config = dict(
    n_layer=10,
    d_mlp=256,
    activation='gelu',
    norm='layernorm',
    positions='learned',
    tie_embeddings=True,
    init='normal',
    init_std_up=0.0625,
    lr=0.00591,
    beta2=0.98,
    lr_head=0.0123,
    decay_fraction=0.318,
    batch_tokens=65536,
    train_tokens=145700000,
    dataset='wikipedia_en',
)
Each number is 128 + 32 x the weight over its row's rms, rounded and kept within 0 to 255. Layers, rows and columns count from 0. Numbers have three digits each. The size before them is the row's rms in percent of the matrix's.

# layer 6 attention query, 96x64, rms 0.15, rows 0-63, columns 0-63
078:162139170108009159122172111133129151158106118172155157144157110132189067151149136117148128117089119084131106124129155084164135158106147158189091104101130111170138089135183171151132141123084115
120:124114109159136132097145134127122073100136082082190156168133155109138150140120095175101116169175087111104154092154146146162159096187090156140054073174107066079096138137126120159095115172110134
097:139134153209171124111109097111108150080137125160148152173135120149172123168108123132153072159113115117168119142118157105134166077100162061102150084143133125093071115034090120111103140069103137
107:116159110146154100198148128112106107100165136151104141158146146123108159146125115147166158113118112110170112143088147071109122080119129186109087175189074107166160122193146149105108109053146054
108:075166082112149143091114105111103161139141098120102129171159139178106162137180085175080108102097146124165152129127134100102169181145175113126198157133063123168092109113136159102078099123135194
094:089088134089086150188075158144095057144117170118143111113126137126114184097209192110147094119118160112111154080136138188118088124083123097191125132130128153119098129127171151152142129103166159
119:118110133156131087111158112118124148141084125184135073108085164146146166072096153164114078124171156159162067113140061119144157126097166152132152141139123171068138146173092138089125094167052147
098:090180176154092132117180151197133100172183112137110107142110140090080092175107118141190103125101062145199154125060104104116116161110137159091146126129120144130144113115155162128091090111149091
082:127169130069155072084158109149124168140120117141135109070172079185128122133119091100115087094135150095123207102110146133154196136127082100131125140165143129135120118150089168192136163155198133
116:141084191091111150145125149104169153143137115116103120140145167092136155128071037194134136142141053086158110145047136158085166140133159101084100160137131112143154170105156117114159124102143129
134:128148145140129129089175156110150194174162134128106079118173154091165121097088120175174099100126121144145060101155130109121137158105130156129136147161152135084079122037078128107082094184100153
074:095127107128136113079118097102127132094122135145140176107057111150126117145179155104097108115119131146068184122110149106187099215110165158131136162113117107192106071173052162133146092128134128
092:143101186121096096162130125122099163133113141083105086094101151096172133146120178176084168136079160100106102068143107132097110154125107104114098181162192072200123090090155117153136114105092111
109:105080157150131103142144137137083132184128117188151137156140183080138114142129085105155132149153152118141027096136103133053157099127075193164146102164135103106093145084111119093114113133101165
120:160086052111171160107151071160092109094143117115101131079086160174112071174138098160106144176127090168104153142070086133175160135136110129143090078133103133089102131151124130145148158147093080
094:187172147153083131153138174130107123140166082100125198133118126098104137104197129172136089126133153079097137066122115101095098161068159122118122089116100165114179157167125164187175112156137114
081:127157151137159073150123126127140096118080169098152117164211082129174162091171157168164125137147193159075115110136149114144161157110132085120152108120128122153161088065168156182121096093115170
086:143171099118132127102149086101124117148111096134119126151172117110130136176050129159168167134121102105118192141122143161140155169161184132072161073183106144129150161120101196186136082071136154
087:113071099080132116207150150127089122138094140116138178144138128110116166118133066120100110176106202124175141093106131106080095163127112146092145145119128169129100202178077125091161140098144166
120:125148169099090118109155156104115135150085106112139115116148116136174163070083142142154171138165153156130070127096122066099210130096124136160146133113175135127104180180136136095065183105080083
100:118112114096170139179090124155114133116093114143117091110095177161097123131069165158148142077056161109178062097112115159154089135143142125178121186134148146157108139136162041123088109168135128
114:131090116135141128118089117161130065170098108110135159143111084180033145135164169112171137166100115133106171125138176210117117119130125088184119146084126078172110159131153094161154100101128156
083:166120118078128145123153156142133111141113104130103076172154195153162061117114138078114091144074121078104144153111100130132120143120055153176134136073141114111202115160152061123147123126131062
094:116133176115121121144151218122168176124186117139165157094127158116159173124129129207129119107140141164119121117132069072147081089140145128088102110124191112145070073128131124132108133163144189
114:193088122108102093175126145097153165123189168105170093083149134080150113093110147065122142140145145097151174087148126137169093127129170139116178121192073191142154096139085126152100152142134116
068:127133083161111173118122097116145133033155112153152099092131192143098110094113124151188113081146131140107076136069120092151140201138123146137148135107047085143109105131137061115146142118152135
129:099137060171158147096140119143099129092134105150136109154151132160073081115119177146119132121093098099136197120150149115159062092102137169106172137108054164149102167114131129146152153067161192
078:153101135137085098069104146067107164170161130153190113138141107083104159097203144082106148139111123166085128154123099106142164158090167106158128128134165152089167120180157075124122072119180137
072:127138122074097154152139144192113092107129168170129154145158097122104175125116079090094120106102117088172180134135133172172104091097142071166138125068089144110119129153160159171094171062167161
116:174127181090196151162062095200135100106152071141122102133099100116078112149138158084135074082108169139136143083158161189118127115136132109131146177093138122119140126154072119147117141143164174
125:136163155123162141168176156093140171179127131108129126157134114066123188039098148131149106108112162106162086139101117075183136130098149157098147124159127108147146148084121116078127147118057061
125:179147111089130145096135137167150090113153109100137120098152121129105122116142174147111162070137138143118186120087158156132115125157113079164060055103144152126148163029108089178076110108134098
101:081119095143174159171095128104096137145125076170071142133157148163180077105156155164138110102160179146112111137101073119128101148101160135136219181134130116098120147124087191159111127168115163
085:119174092134153163122073104111135066155148105123085098106134126135067056142099152175184104097162143145128076142122152104075169178178174159178121140151148149110186154100129105141135111147098120
110:146157126173124139051161105110104137069157112134151135135163135151085142125074106170101056130181134135167166110134108137082153112157146099110125125115191140121084117063086133189062122117112145
088:078115163119089107162127122079140163116188106124136094107103188104131106115164110069069130134146113090135061084121063096052128167156155123113069147105150106128106144112132077110083138131134110
113:142126106124108110108103085089104111140126167090139169104219035090085137075189133089106131146133143103078164120126125115136152144109118125144154090125095141071159134201131157153153114119162159
095:124133051160183130153100094181136145121083112205106142120102133193109150085179121120114143122073157148121178154100099133145138125128156166170159103099067100151155134169092116104188149141140114
089:122077140082052103111101195149126158145105108116080136086130102094159121122135113109115033153121143113134088089121105164170120063120130097145135141176156164149140116123061151129150162186141146
116:124192091105179140150103094160143120173057121054107094165116156193117131155107113162157184134133158188089153120164118127134162132192144165131112158128101133102201147149138132099125119124128097
098:113152090132132104092136135152137141111104146182108161137141099127105129104090171129109119154141197150166175095133182159175207126138095142192153118133135154165167193080096082199124099127117145
093:130097129123118142201145126132149101132175103106133140161108183129202159156196148138106171149149130111120092143171143078197107118176110149165104129095082079150118087111165101093161099152073132
091:128127178102096154122126129173132128088104168152160204142138117100168187112128101172111126108193089071151131136090165129148086144083135069118114119105152099200138072122105138106198118132117121
114:084106184139110129055104104119111111119122131134176125137179121190160143090158071121063101180135079161150092120152137126132163156157129125116135129154120074110060102127141135107135120173086202
080:082110188113115095090127181133169130165141186119182154079126119044134119102144175175094146140127158103150101098169087171119095137121088096164117166145137144131055158122121128164079107126143137
101:131181170136174113213134094145121099108147128158124129184131080095093173136128105114155138061086112114114132111091129127099105197064185158116128158127111171119152132130137118094139094054133157
096:091147040151162164078097115089115125062080144038107126083142112128165109180080108145132134121155103141132125102158070139114112096130094043102151126141126078119127122112130136139123107151138121
093:096090185072058162130118090162108121146097119137122121091121113172200160112106093147076125080091121125103129096102142153135117193148117086139113148094160051167147124179135136142142123096166165
119:114140155089200120137146115125139104193108130076148175125134159153148154115150106129118147122148139108053137135072081147160065118117184132141145182125130120100129174131098208139051145147160129
077:145184116138156092093129086114152139149080097099120100121128083159103025140092122119174135150172102126151102129142163121151134150193108151153136099112100105183098118154155151175142078073104073
101:147115102151169145163127117034124161100225106131084126169160127081120157118156158140120151128140159187103140127211073097096140117140131118125148051131130125120106158159111153126149140155155120
105:161161119127143086170171142130144138089133126074198145126145158143176148141160124123091201169125144103114145142186103086138154113170139112119091032096141103118115149095124146129113133189066154
117:136082170131123094157145134126100159159140156122160106111138182124141136087091114061106145166057185162154089153095087102065155088100117162158116111133136158050100137115126073126076150134104136
101:101118155081158124162100183158140160103168138149132114109151144116148126088118132105037137124124109146141162130156123155156100103172145124107132168150176177114073138173081088139127156202166207
080:127193115102171122123062087098122107128146081097116081132189077112140136149104145144155203142193115135085174095186153090133132150122149140177170121131111161138176169123132130097121151103090099
099:147093172112069127099117190161133138136166189170108161086135095133169109136145196095142123121160078123094163121123156117202098085116146113095146113127124133162151119167120156143169140112176050
082:187151130167140143059183118110144106131174118175115137128136098137129038136120156092100092115134187124135120088068139121129152157049175135087118101151168151120096155135083143169155116113160114
103:075125106181158113145107164153109097108136151114096179153090140138210116091103137095116093139141133060082113165068136137157087146094147173192165154073113121165156132095144148155094098125151123
105:158173170132070153157158118146094097153169098126102185151130141151177127109203118108110143100111116150119132151106186087110173114121109119170073074116113107117170140143116160107129094068069073
085:152129112200165081161083175134128118098201088086125132164063162123126122171084085101094151177148099145074102136111072130126119093153183107122139145107120168154176118168113108108121098140124118
100:172162151120141135093153056101122104151090125111149078129148173134108074129184149184197162099137126115124116186111151137077075078110168092141160090126122112149121134158138184163111124132108067
100:108101163156113119142115160117104108169087141113152134188126167082137177124169168152147139159127187106162074083139158150106091152136123173195112140090154087126134132062189106152079092155131169
096:097197115078139123090148088148103101121048126093140100126191075133149190140156144172159150118154139085117188088154156138124108156094108179103098132152128097118139121057142171137129113126140170
088:080189105154142157175112122101123102141060145079134118201095084096176081150133136142191132145082138112106112142127111128152149126135088170150150151114132105183120092149191122156130154094069168
# layer 6 attention key, 96x64, rms 0.14, rows 0-63, columns 0-63
107:107120140154078116152087105125073151108071146178115122106122103202155130100127146108161104138090120091185117161167176131171159101122099164127182098102081088163074092121161154087146141102076131
134:108167081114130142096173102122123118112150073081184161198155143183150145159116085171130143198169076146117123148155147115133159126144093108102104143141124072124106099067107145142067106152083122
104:144144143206147107099131106120075114082152134157153112138145119163054101183148099050113123151126108091164118133090157160111091102114126147112140038097109163089076117091138139176133096115134142
141:128137137128144170162146127128149136100131100141115135133090149153086086147158070112160106079105105082169088170091140105088170176169111245142116138140065126075122117146172122101121149115129087
124:078097096141167101129115084145109127100118093165122103152117130185104151088154098180106114114074165140186129126100120104125137144137167181092146188139110059135097147090100117097129085126088215
093:114114150058076102223167154113133116143100162095127108125123128093121123110138194107129148142089147120070107107182179129042080116086111119120102136128131124166068130111111118173107144130129156
098:109077138157108061123179133096152167129084103118103108169152168120150117097186125100135115098119185167131095082167117111151163164087123139171123174178141152071073098131158122077138132170150166
094:147125120124140157120084108118125121151155131147133137173085120160114108120037165117207103123076143104170169165105135163092142116115166126054134151080139082130147100143124156123129100152221164
099:130165111093139087040140086168118139149124163157125120070194096160134058095101131122109147098115119123149169112099157104132176176148129104160111125116123148123145140096099173188093151081153068
111:153117208098117139099056118171141092142132120082118113127109127092116149133088072166118204067164117187140112146057124094105099167158161111100108171115158119140137138112143094080126120155141156
110:129177145070116135134174160135111092187147105089168112083179139141123141144047157197115150139140156151144122083083148107068115108109100084129133161151182124099131198099113132152097138089132121
082:083122082194150165078101162116097148137093132120135109130138087105169136098172130157111130121082121108079151146101095119176052197084156119079154143149082109110120138140087121075152181139143101
104:167092124073059153140092162181142119144107195107122116077121139100138204123128158121154160125148147143095119074074073118111125125110142086165060161130163138112099159082122115146165134171117144
107:088064174144113124163151137125110126130107126142135080112133185108128144094152120108134119162143178147177065075141114121060124106118122156147096141132129136069120141050173162151053158139082169
112:156173122178111188093157116094119133077171083071086090175169162136138170158160115148116132161095084095158155120145085089159129071163114105160089137084161112175121133159105082136141143132152099
108:101144174156106110177121110077151116139172121126080109086148046072146139117154166163157164118111083080158103081137105107106160119102209085090170148135143198147122123125127171126112140130150128
090:094164163096088090169063079157138077125085129164112136151183081102156166102166087139163105131137145119095152119101145103117159166103158114161115130167133064114134124089194130152101076126118180
120:175130118147152109067169136128132150119103140131130171111111084100090128154109186114126151144104145119134184185082148201183160104129125071164132072081129166107117151138109141193149174119157080
119:069145176120124125168104178141145169173126125138086084129116138061117137100138116151118124089110163123112061059137137106069148197126163155095145200158115154125132140131156100107080112113133185
126:192175154067134107125113161173143090189065124094156121103104119114100166134107117105093168120099204129062134095153131141130149114156110092169132124130165148086132170170112084179121101155147107
110:108108149093178135158112161144107165174099146161141114061103201125093143145084171180163117140119175133173132129101066154132083124147152106128124192123137199086109132109102080123154134144124182
102:108106114181120155051116111122146117153032139096182127136116116100119083143070146090155139126110156151151155154141164125176077152143098125182124187140105140116081169130177112096124148078163120
102:167132148142165130128132069095112115146078112142059100089130155188138112132063126074121144117143168091148110150079146129167125078177105143146093131060104127136146130122080056122135133140093063
111:111113163122133154151094146125126130136170119180179110091150137064185132103101119196083168130153113187171136118118089144105115141148170105087057153168171124097073091083102104129100122170128157
109:160087096141057086172118119124143117082167162188115145126103173095152089146172151085129144142154117064139099146163079181098159107118077112158138117116076113164090118098131184116116158160154104
083:104138163177139181185084123104088179070165079136106145142103116132148131130177152126104085110105093066198135106140100111101117150161169107188170155127165136171135102094144078129152116142102159
108:154145101129230110136151129173143106144128120117103100084128173156097138126059110113173155152133112194112141130111160142100145126068104195120152118148073113068100129091131085073137117164155127
102:124167126127094099183152163110136117133118145078160119146136107076142167115122162109080196194111191185145148124097150088088049137093133121098096121122129174054136153090100110109106143139143126
100:114098212154159119157112135104111127170121202150143155050129103121122130156142142074098119122088112152143156144100123135182142160135157144191106116072111192122095138141140122173120167081186146
107:135141129097171157163113129143120140190152125171118108132115124125077128110175118150151070110106147155158092073092136098083113174141152090081149151139103184047172146103119100063131091161092169
104:117151134106154152136115157188144111143108122099143141169075099076169148121126136181155064117123196149113098116156137107124113138118158132128103130180053130134103121061069174103150151163051140
105:125140115079149126098156154161125100118149054111138132097185128133113173171072132190080145124143156078130153147160094145127156089105075078102105071152162145122163155109080120195097144115169116
093:079133103114157141103112081063124138079101087190105083086164132134120100103176153168104091068130155108122095078132126100117092112111137088109165135161131105139069105094078148127119101197099151
071:104164131123227121091108164142097148131105090112087111194179118163128146113097130186171067109116173152171116061101126177114161125159120124149180180122155103144121135147110091162130125141128140
088:128190133127187137076166092110098187067177076164155127126150143136129083160056136151148105092177145149182125137103124136124168099130147155113159109147186133128126158073111143163073119144130153
080:145137049143146124188159102184119116057182129109129111116044179107126109125159186147154091104098147131144070121153130141103073132083132116124103127131088152097092118156127147106079115131174145
094:107117119112119077108135117084111116149096192131117178129156055126098129137163113029112102133099141137085193106156126132154130134097085128110172096127102145045138132163121178167151126084142145
088:143151045084085169159209059098120155103164114132129133125107174172156072153134090141138139135106180111122122160114118100110164115091114146115126102082090132084169106156159162100109119073113117
079:167110147125106170064074107119160152132145175150144176085088092102142136122199165106127113149129113109083123132158172169157117154094153113138167144132138153202127133135104151178137171169208151
099:104168113077127131072141112148117121169091054060096066117125117178059122135128103124107163125106075133083162143116122136133196162168147112150077147091107097106144172157110114099109095141112115
088:105198098142173103095122141116135157148090122097107175087153104136146098121081159121151106120169190070089150103075120162103161124111138161166112136122115156100182161038105131160066137126119131
086:078125098100124151166120146157167149062110128140156129168119242114206133137177110176102116131146145123177061131158125083171131117123105145162123110107120068156130078129126126113130126137098130
084:101121183106072117145139138127126134113137154147116126100099135149178154141168054086089126079112052100121159100147160120209141142073121117087127125117133085195142113136078160144162153154113176
100:068077126134120099117106078103089107125098110117150143126156102162163146107117070137059088151123106157136179111154134097152115132159059164113121146149103061087066085112116129120105112149091199
102:118089157063113096144105186127127121142060173118117101049142137099122139086089192115117120130134160165096108076120125151108048094096080078131113133153154089108108132097137082147118117157127156
102:101132140151118144173085096156080116133205100135121109160105089126082122100136088114130130082079118159145151116076151090072085166093157125084170172119097102093175121145163174090120128085168163
083:142189092153168146080152109117151174101160052118182154117154140131132187152123118210095139180174118100100154108150148138114138076172147125148088089147167134098127096138108174172135121167134136
090:086136183061108159079095111203141122128142128149103132085131163146130176121118113156112088036126123129111164100092176128126096163161079116161087209151149122135106135107134104115161137105102137
103:165120193078160150119150092118129121192099137110168096102177155144085133115192089185141162096122128155101164172141126147090067100140177101122139119153153098084071154169115167128112150161136099
082:135190100187136099066139100100125120119098084154093092163115134158119057177084134127126049115130133128139158140154158163199175087147109170137142153145074113102141127117127119132137162135086076
080:168138045165149112122139113089131145045160123101140120145115127116094135112160124096080143148185142160116167155152084071115124068127125084080110071109118145075122113133058097084118126132101127
084:116148165139061111103082135112146127108134121079169105156135195120179137122177143117119178115226102095114123128180100086122153118167103130143093086142172118140107128066163127076133133171127095
099:079084110106147103136161152156102132120110109134118089123142193151099118069150131111114152164063210145147096161108092096086151091128132144162079147104147130058114158147167092134082070113163135
094:100068164111087095141154162108168172136149148124118132091122151133146175089120119167122191120166112194141171100119109153117117132099152128064126151168178165103135146160084150061124136168195163
072:095201073165173153153146136128132127178067139100078147142120091125102102151173147139159086105125109141079178140186124095160133177112139149114151138145120157140159117154055136078167111188144134
081:164127098082097164136167165123147196123114141119136149071093136110157161119155172106094164121120082125137207178109126128185090121078113084127154104139143140193126095146101156141182185150159111
058:119175135162154142153160104119169170126153140185160151078122108098107155109131165111134066118086159137144137129119122178102126085088110095067187072094109198144089126074138190153102122151145120
117:104123170169182094153143099110115083151113144130113142143145159167191082146148129114163098107148103053073139201084116148178078088117164148177155144111120110099125143136109166167084144126123077
091:175166115078141197151178088127116135176124134097126133159151102114149132137146149120136138131122216111102108152138127055094150204100134124124112112063102125112171132150117124115154182115088056
099:141123102156158117151089120069135112148159078078103124174074136073118091140112079120118136151153068106093085120081072119113107070136201118072115133093124145122134099134110154065094122145102096
116:215141153108097165118159085107142135141113144157157090134135115114090101134136162169184123128108126164205114169177185108102165101147081109089118057151119137135096125167149148127182118099117079
103:102116146077121104161121155107118088149090120113200152138134152071149149110165141148170181124136152128103034118112116103087124133112069133135093106124121112110095139084193137133063093084114186
073:081183147123126105047134113118089118133079092123174135117181096153117143113132072146107099111112169106091207098159128068178154161123117111107139142134136081081128118081092109154110115136074162
073:116096064151221158131104093092093133126106138186171139146135148143092143161138153146145072144109145113105065133130121131120138157093118220160129170111078084102123087140133124096153084124125088
# layer 6 attention value, 96x64, rms 0.115, rows 0-42, columns 0-63
081:152142133118151111167123111074113125146140112147108180073153094159092058168083105158149118194124154186127131166127092119105147149143124123099095109133118079176136198114086092215127140158133139
094:144120134138171126191134160168114159105164190091124132141154113177141169170137116163124081148139102063194141111134104122146128101119102065072143112099159095111074154111051109087126096106140100
073:128170120103081138092103127191182122135068121179140129138138220112112151152104114158120083168167053167063121109096105109129142098141157095104130125099122144127192104182105132125137107097133127
089:117213144128167166169096108166118104121110073104111081068163163149124131146086099059096161118115137176132147136165097134150135168154068152159123114176074136116124110172142135173115135177118106
084:086126111143161103151133108155085072165122140087168166115094160145096109159095162195180135197108115102163124153149183101155149177177134163130198059141127128104128147087096113136115111116122105
090:134147166092142162134159180161067092077125159093199142100111132089061090116120113092154148153093144128090183201104131142141163139101123161137125102108100121112125119075167123106128158203144119
087:112070119151136150133172094103142144185142099071099129070117087112090148108102147144163090119116134035048090111147139072162150086150107123090145143148112125107123085147161074106140130148124164
077:194145183139143068062161189096103077141117124148158116161104156140131145130086158144117141107082137117177200107094109136142102167119099164164144142116096135140102178097077153162176116138107095
082:157145149123111116136142163136157117149128097167153105087139147093146103123143146124144183138085105064147095172129159181153120168145109150078100177163147203134163141140205144141108131203081178
090:099088155084165117106108090107146163123110117121071115151030146135090195121131139139162113066135207182113144106104102138144176129083101133124131135080137127139103176107130148123150179103090116
070:107121149159081149055093144088190145176161070144151101128122115160148100148147116205080113148119155107123085102137115111171110180105149118134078120086164106134122120095197119123135152129184084
079:071157185067122156100120171141167182126151101069153215124184134137098124105107077123180122110088154134116110088131144109098140116113103121151155136093165082150138189149073121089141128134115128
098:195145048100148158172129160154154140162097159121136115085103152114141138127142100119111103179076193082161219190106135104132097063118114110147133138124113141080146108112121130132138133117133180
077:179107114142135112132175141130098143170147177118107101128177111045100153130105165051146101118100114178116145131167052149188099115189170148130192157151121135133117129117140152136169149160134109
086:165190102138115215106191075127130143153155103148146127094091173117145143152117116110198106134112140130176123131098178169120104108130140139206095121098047128157151098092124141103117103118134101
073:153129123123189140193107134094104136140115092113125089123158088188190194120120092084136130122149190086165145125119129155137132190095119109151136081131147168137092105203135142110183113093166153
072:134146125131142157089148042164135113087165166121117147091145095137169165109150196113123148131067084146087149114134093093126073142115142176079137167159117143072087144070142071172144133132112127
084:140149094161120129182182085117164151137115147064135118142105184134086157116117118138129073082142159143112169068166128175083077103119140161094096102086104115197123131072149159172116121107157155
086:167118166149133129121102177097123160072123066156111135167146124164200134171138150131160123100127106188117110119159137115086151126129127122093090152179127124174141211157176129160050140090098117
089:105132107129121128129143132152150081055123088148098126085072145184099156082099142103163160119129105110099102123143085139107050128106128143147074093209151176108114048132083107137150114156130136
065:102105129148183104143133067114127079119143168100147140089127164084130103174138118112110147145108144176112110147122075089091204176129091093170131119096066163128070111088128118127116095109114048
077:152117096083129156122094159121122175089140171059085121161125089094131152137174139157174108118153121099145113116118085121112118112146134099128198074103089097091147166115181151198159078182092143
084:143125124134116094100103130091080167146152134093057077069120135133133080116158115200123087144155155124155105118087134085132154127158110145094032149085118053114153128139095154113115150080115113
076:173068141139139168093135124087136123092180174104155126074134130094130146106151145113137112141088154095105150127092139136109179105146094133225121109125118098108109114070117126080136194217134145
084:143071115189142155121095171090174093119141134106159123161128116172135101096177134177064163117171170104096113099172127113201136135185094087094148179093074125127138141161152142148151100116129138
085:131135112118181151180117100106139198173149124121176153123127124116135122115155189116088134077107108033166182073179188102185141112126103172133143146163146130166091142085132132127116129115150128
090:170181129171131150076093098107173104129144103114116150202167106072191167114155114135132139103148117066159171117168138155117146112110104145128120131139143120083061113146182167107117162084151187
083:144154205140122135163093164141168171160105077137084141126085101113099115166154188135083177124186128214104117150097163164107156128106106089170107125122103100106119176091167121154110134136097121
087:138092186161144105178078108107102158090189124136102139140132177105166151155152175126141149155086102206119110199186137129136130110093137154113180132161114114148176132093156112185159166116127150
082:136172149148124124117073125144158168123110077128148074089104053135158159153119123121172130142113152150115104118127031065056133138139109154125114159110089129132119090174111184164098164101154097
076:130117105202088181129092135115083152160080098114140154154094148100142200107109115118117163092085121163106096115119111116107116078152115084103144100100070094074126101049117131111117091134178094
080:161177141090101086069081173114104085156103059120058093126108149141134115129164141095121129126145163152152104192154101130086175191160153107162145112128145159123134080149119109163069086130127131
140:142132136182169160106076166083101145130147101108095058105060140121088092122109109099150119113113130153126099180198037089081127100127128120126125147141148182151147101147157128173093152104109140
112:110113166086142060089181124136089134130097187064161141091118145078044147116092130063146127144110092115108142131086143117153107097102111145158124118133109142075161123173150143100193126172124140
151:088149149112092150184109145175137140124125084199128133129153097116186140146131107113063150109100099132058137104088127163126126160174144088122166110135127073067122130148174119070192115102125084
109:121072136140167099059126125104173062164134093122140116105146148141210128139105144097143130156077122104141108141148153084195132135143069066143159129127107132088121121122165093133188163192120143
116:098076148139080124090190178150142169126171097213166160132116132100116116127137122053134103127130141102069153129087135133084097093087127069107121127115116120164150086164170105099157128182125113
136:131141126064141114153097137134125114152056141083126102075073120110118111088119122172173174157125151085155131123134178117174171140156143213151215138128076154151110123147085111144107131120165120
118:099094128097159104092101153154166146155140146065165166072077137097128140156158141144120164155113115086136102120178130063197100089162109075134155113127060101122165142105170144102140127167156081
114:097143122068116155148134062119120129120123091162086134166162103144198116117104177136142130083206093109149141110159118120153173122150121143072145126188162138139079142111070107175082109114155179
118:129117067100129136132086141140145141231160113144096101062078143136135069123157172190144184145169157106156110128141122103153156144193114137176175114143128115116148125102099140184123131110122092
127:162082136064138080119151183178158120145151159123161093098126122205130091160111125105137151147083130136124083099118074127130115155161089126086093124113102079170152116116113149128074159204141076
099:156178128186153122140131153139108146086102157082162139131103179169093139151119066118143152139103105176137135131146143119152111108164166121146071082137177111145188113133160180060084136061103087
# layer 6 attention output (transposed), 96x64, rms 0.0965, rows 0-42, columns 0-63
078:072093098099052170114128159105164067131114152173088110132097186065091139103172099160149146075123117130175084145080091115147118153092092117115177109105107156146134098087128105144105133118143164
095:083121103165159100093131110124106145114107134145144135162157135151123078129229099087117090119061151126152180100098156171146150159151079160162124141170081102130114078186160114123186106130140094
084:141118156122179119186184176175134161154138181131148130126121090149169178115124126089162169132108170130134125148128135108094164137106103152122140071202169114089108190128144149180113175105175180
091:163131142121146147161142169120104123141127149141163143135106166070111147144095136120142149084141121145188057113123088160067120087089116120124133193135092174067093065095130128074125131158161202
083:132119122172113184173137141153153143104152135140123112065096159093116092093158099140096098071160175181131103078087123113138103106119140164092155166161105116143210145194134136119140153189156167
088:115112111114094129115169139077112126092179113177116159108180204102094206111136150144127130110129177169070089091090158166117134096167149136093124167068122082087142132130130101101100174151142135
084:156139160104094078097084102168144154109111127137128133115101161119104096120129079136110152180179095168146158140120096118162117086155126079196160140108101077188124205126118162122131164071171173
086:110113067100137169139131127079088125125211119112160154105122086100123159159170157222098151170117176110105078128146143134094107133117153178190148134172121131142133099171128107156124085168140095
096:163159150120158133140140101174126145146144132196157145099177116188115150118121152172132181154181114172072152147187161147168206139164171089180148132104113170114155118126131116142139113157164180
089:125072055115118117129137148108137115129120188143156182145146103092153088185110163148126129209124107121114138162141099143148136072157148155069084117129165079075130140183158165155133124068122105
070:105111189101063070130149132134153164196183155148165100146112083134108152109132177140078105134132213132128192153134131181123120146084140142179166113129153144102134152144097155096115134098129167
093:122088141092101097107173150161114127067125097157118152185140178106143159136141108151112065138127083100146130144132116151105122137122176139080162106181107039161105057102096096119104184085133129
090:156097116148220145103138075095152082119167139185128161148132108149056134137131112110132135120192116120131112105027196124155127165147074141124116117107144139134095113118126153181118089149122139
080:063095134105110145113136087116102127067118099123148106123128132116137130153124086154172206149087133134127127137101124061076083088133116133157079106060124112158102116127139056094111127079084190
090:124139095121123104177122150076199175109134143102116095128141103102069174106174065111115185148125122094081187133111141162087147097050105150060132106114114153099128122097104150116093121158146118
081:133131130138120112111115148118159139146110079162153125110095139115122107227086134134102161109145065098125118141099098166197157102144064128167124175173128144154078085167154188099161079145098109
081:147098186065126080075108139095106120146119084058082146161175152076128067165140118108178140142163117180173107129093124090090142103145128135159100108094157129100147145146116071112116128183117137
080:123116058122138171095154109134124149156125101162070041145096124137132131150132068127133122152126084112109051140132127110136205153117144167104119151121102141111119217103099161109156155108080095
085:110151093095115127189130155147109134124163206063120165110177099105165112128105135082099125113117078183122151189168102114152101166091117107095154098111115159113110131150069146104140143138174054
091:199179156106126120090143086084095105152073090101114163148109078136143155154101130096088137104152143095124159129140107078111241097137133131147147105128061135120134142139121144145081155140089085
067:132179057127128162107154167124128158138120165128124160112158136106112088090088094183211121087105139116160133122104162139174101129195157162122113156157124142079171109146096179140186158163086135
080:133078164088174106078107087114138098117138172128067153104123119151074098139109136099180111112098065159097154073134114138120152156102095172082074207145100093129116133123129078106119137136171153
085:107069100184119104111137132124137139135141129108129099186129109104081088065131156137145120114118133159141142096151106197086040146077104100141148129129127132110114150058166081149089059080146120
081:096151139102100123087074156158107149090157100104152140183191105137037163125156201170126134112136172114125155110100204147088123121179137152115076156114128106137168134118125134137090139082137106
091:113102147120098115179050083116081165166081147112110150090075076140095095114083089153133044143113145146163097108135098088150087147130153093143127173154128137134089122125125157060153134140100151
093:126083070162147100124103085115100154075162137094144069163119172152084110171164139059082132157154144123148136105135147111116089099126159032105111157085117136125126139094096090087108106150113170
105:183128156083142088150156132189146184127184184108086083124123137181146159161139144138113145122144145134157152170112122182124125153130113106185053161093174145140168163121138112156162099146143064
090:150108079090092154130116121071125081094161151165146145113150158157161107070125095103093105122081124083181096125136100162161180149086140103133124126109206132126111111131091190165132188090166150
089:146159107116181224157134146146176148150059146103129158124172144108126092144120172128184155111145142164137165139132122134155122191200165127110178143099153151126169168137134077128127158144184134
089:117134140133158097105186166132137113181119159166143187158100139115116191140058132154152132081190120119158156143163135154144124080086111154155128114165150168163115169169048082091134098132155136
080:108118120085097143185121080119153147109117148127078158086112140153095101112131145100128057118132140062155081104153131076134134111099096197136129112077133102160130121142042151059153172135099105
078:146139194119097145192137120123127085108208132181194168060065128166163131108072099119124122085187082113119162156096102134139135135137081115139106130141108113097137087129155116120154152124145093
131:056095141090067109123166101152132127134077154144144160112169117119176180105173096126085130124094109050096139120092173111184128151094076150105115123140087056099115100125124145117158161115100135
111:141172071107150173218129085159136131109122089156052114106113107159181101097094116183130128081125140122137103168133126057132178175130109164118148112151138142134140153097122147105113100123128055
146:133097134164166085077173138094125117131128163094156152157149162113096091142097190142188117157185174149190080126158138146108145097109130122112114127140170168133086177079116120167045109116133146
115:148174096094145157112152114151099153133091093140107099121143102148034131134123123134141104099084148138104175100062122169081160172091212149062121157147122160078184127140090104132131140116123126
121:092156128111183115184066140148131096193082148066135094127152114130114159088120161181115137143137156192133101121169151109135143162169101154169135148148172123078130205134145084123092095155145132
141:135144155184119159194149112078107135049205106141116152156132146127161126149157077097110126105157098133150138114116062084095130130123133103050088091115147121096110091103130189095128149143106164
120:101141095163147150154202098128102132107192082206122137159158179187116094113123120129149086112123158162179140146117147141098148169102143190113182171159158165088111125174115140134135128126149175
105:156112163196089116119127143083102115133133147076141128197080143106086117162166116070159164176096116158133093138115142109069095104152153138138084160107066119122153103157209141135120127107079144
113:116099158206130120141158098113088096089172114147193172196166118134093137135089063080143131122132084160157127138092128138119128133121157153075129140129101106095087103146161139066110110087133193
123:130181100187186187153093092102095154102145132187128167138123101092110156112151138131101055160129162138108169173160175136165119168103185142117198158126141155096109155121114130125164082133144136
110:127136134124133155094134107124135111110090129201114169076169112190171099117146161128151100119157165111158154099095159143152168134122081145159196142172117125189095107138126180213148140148154180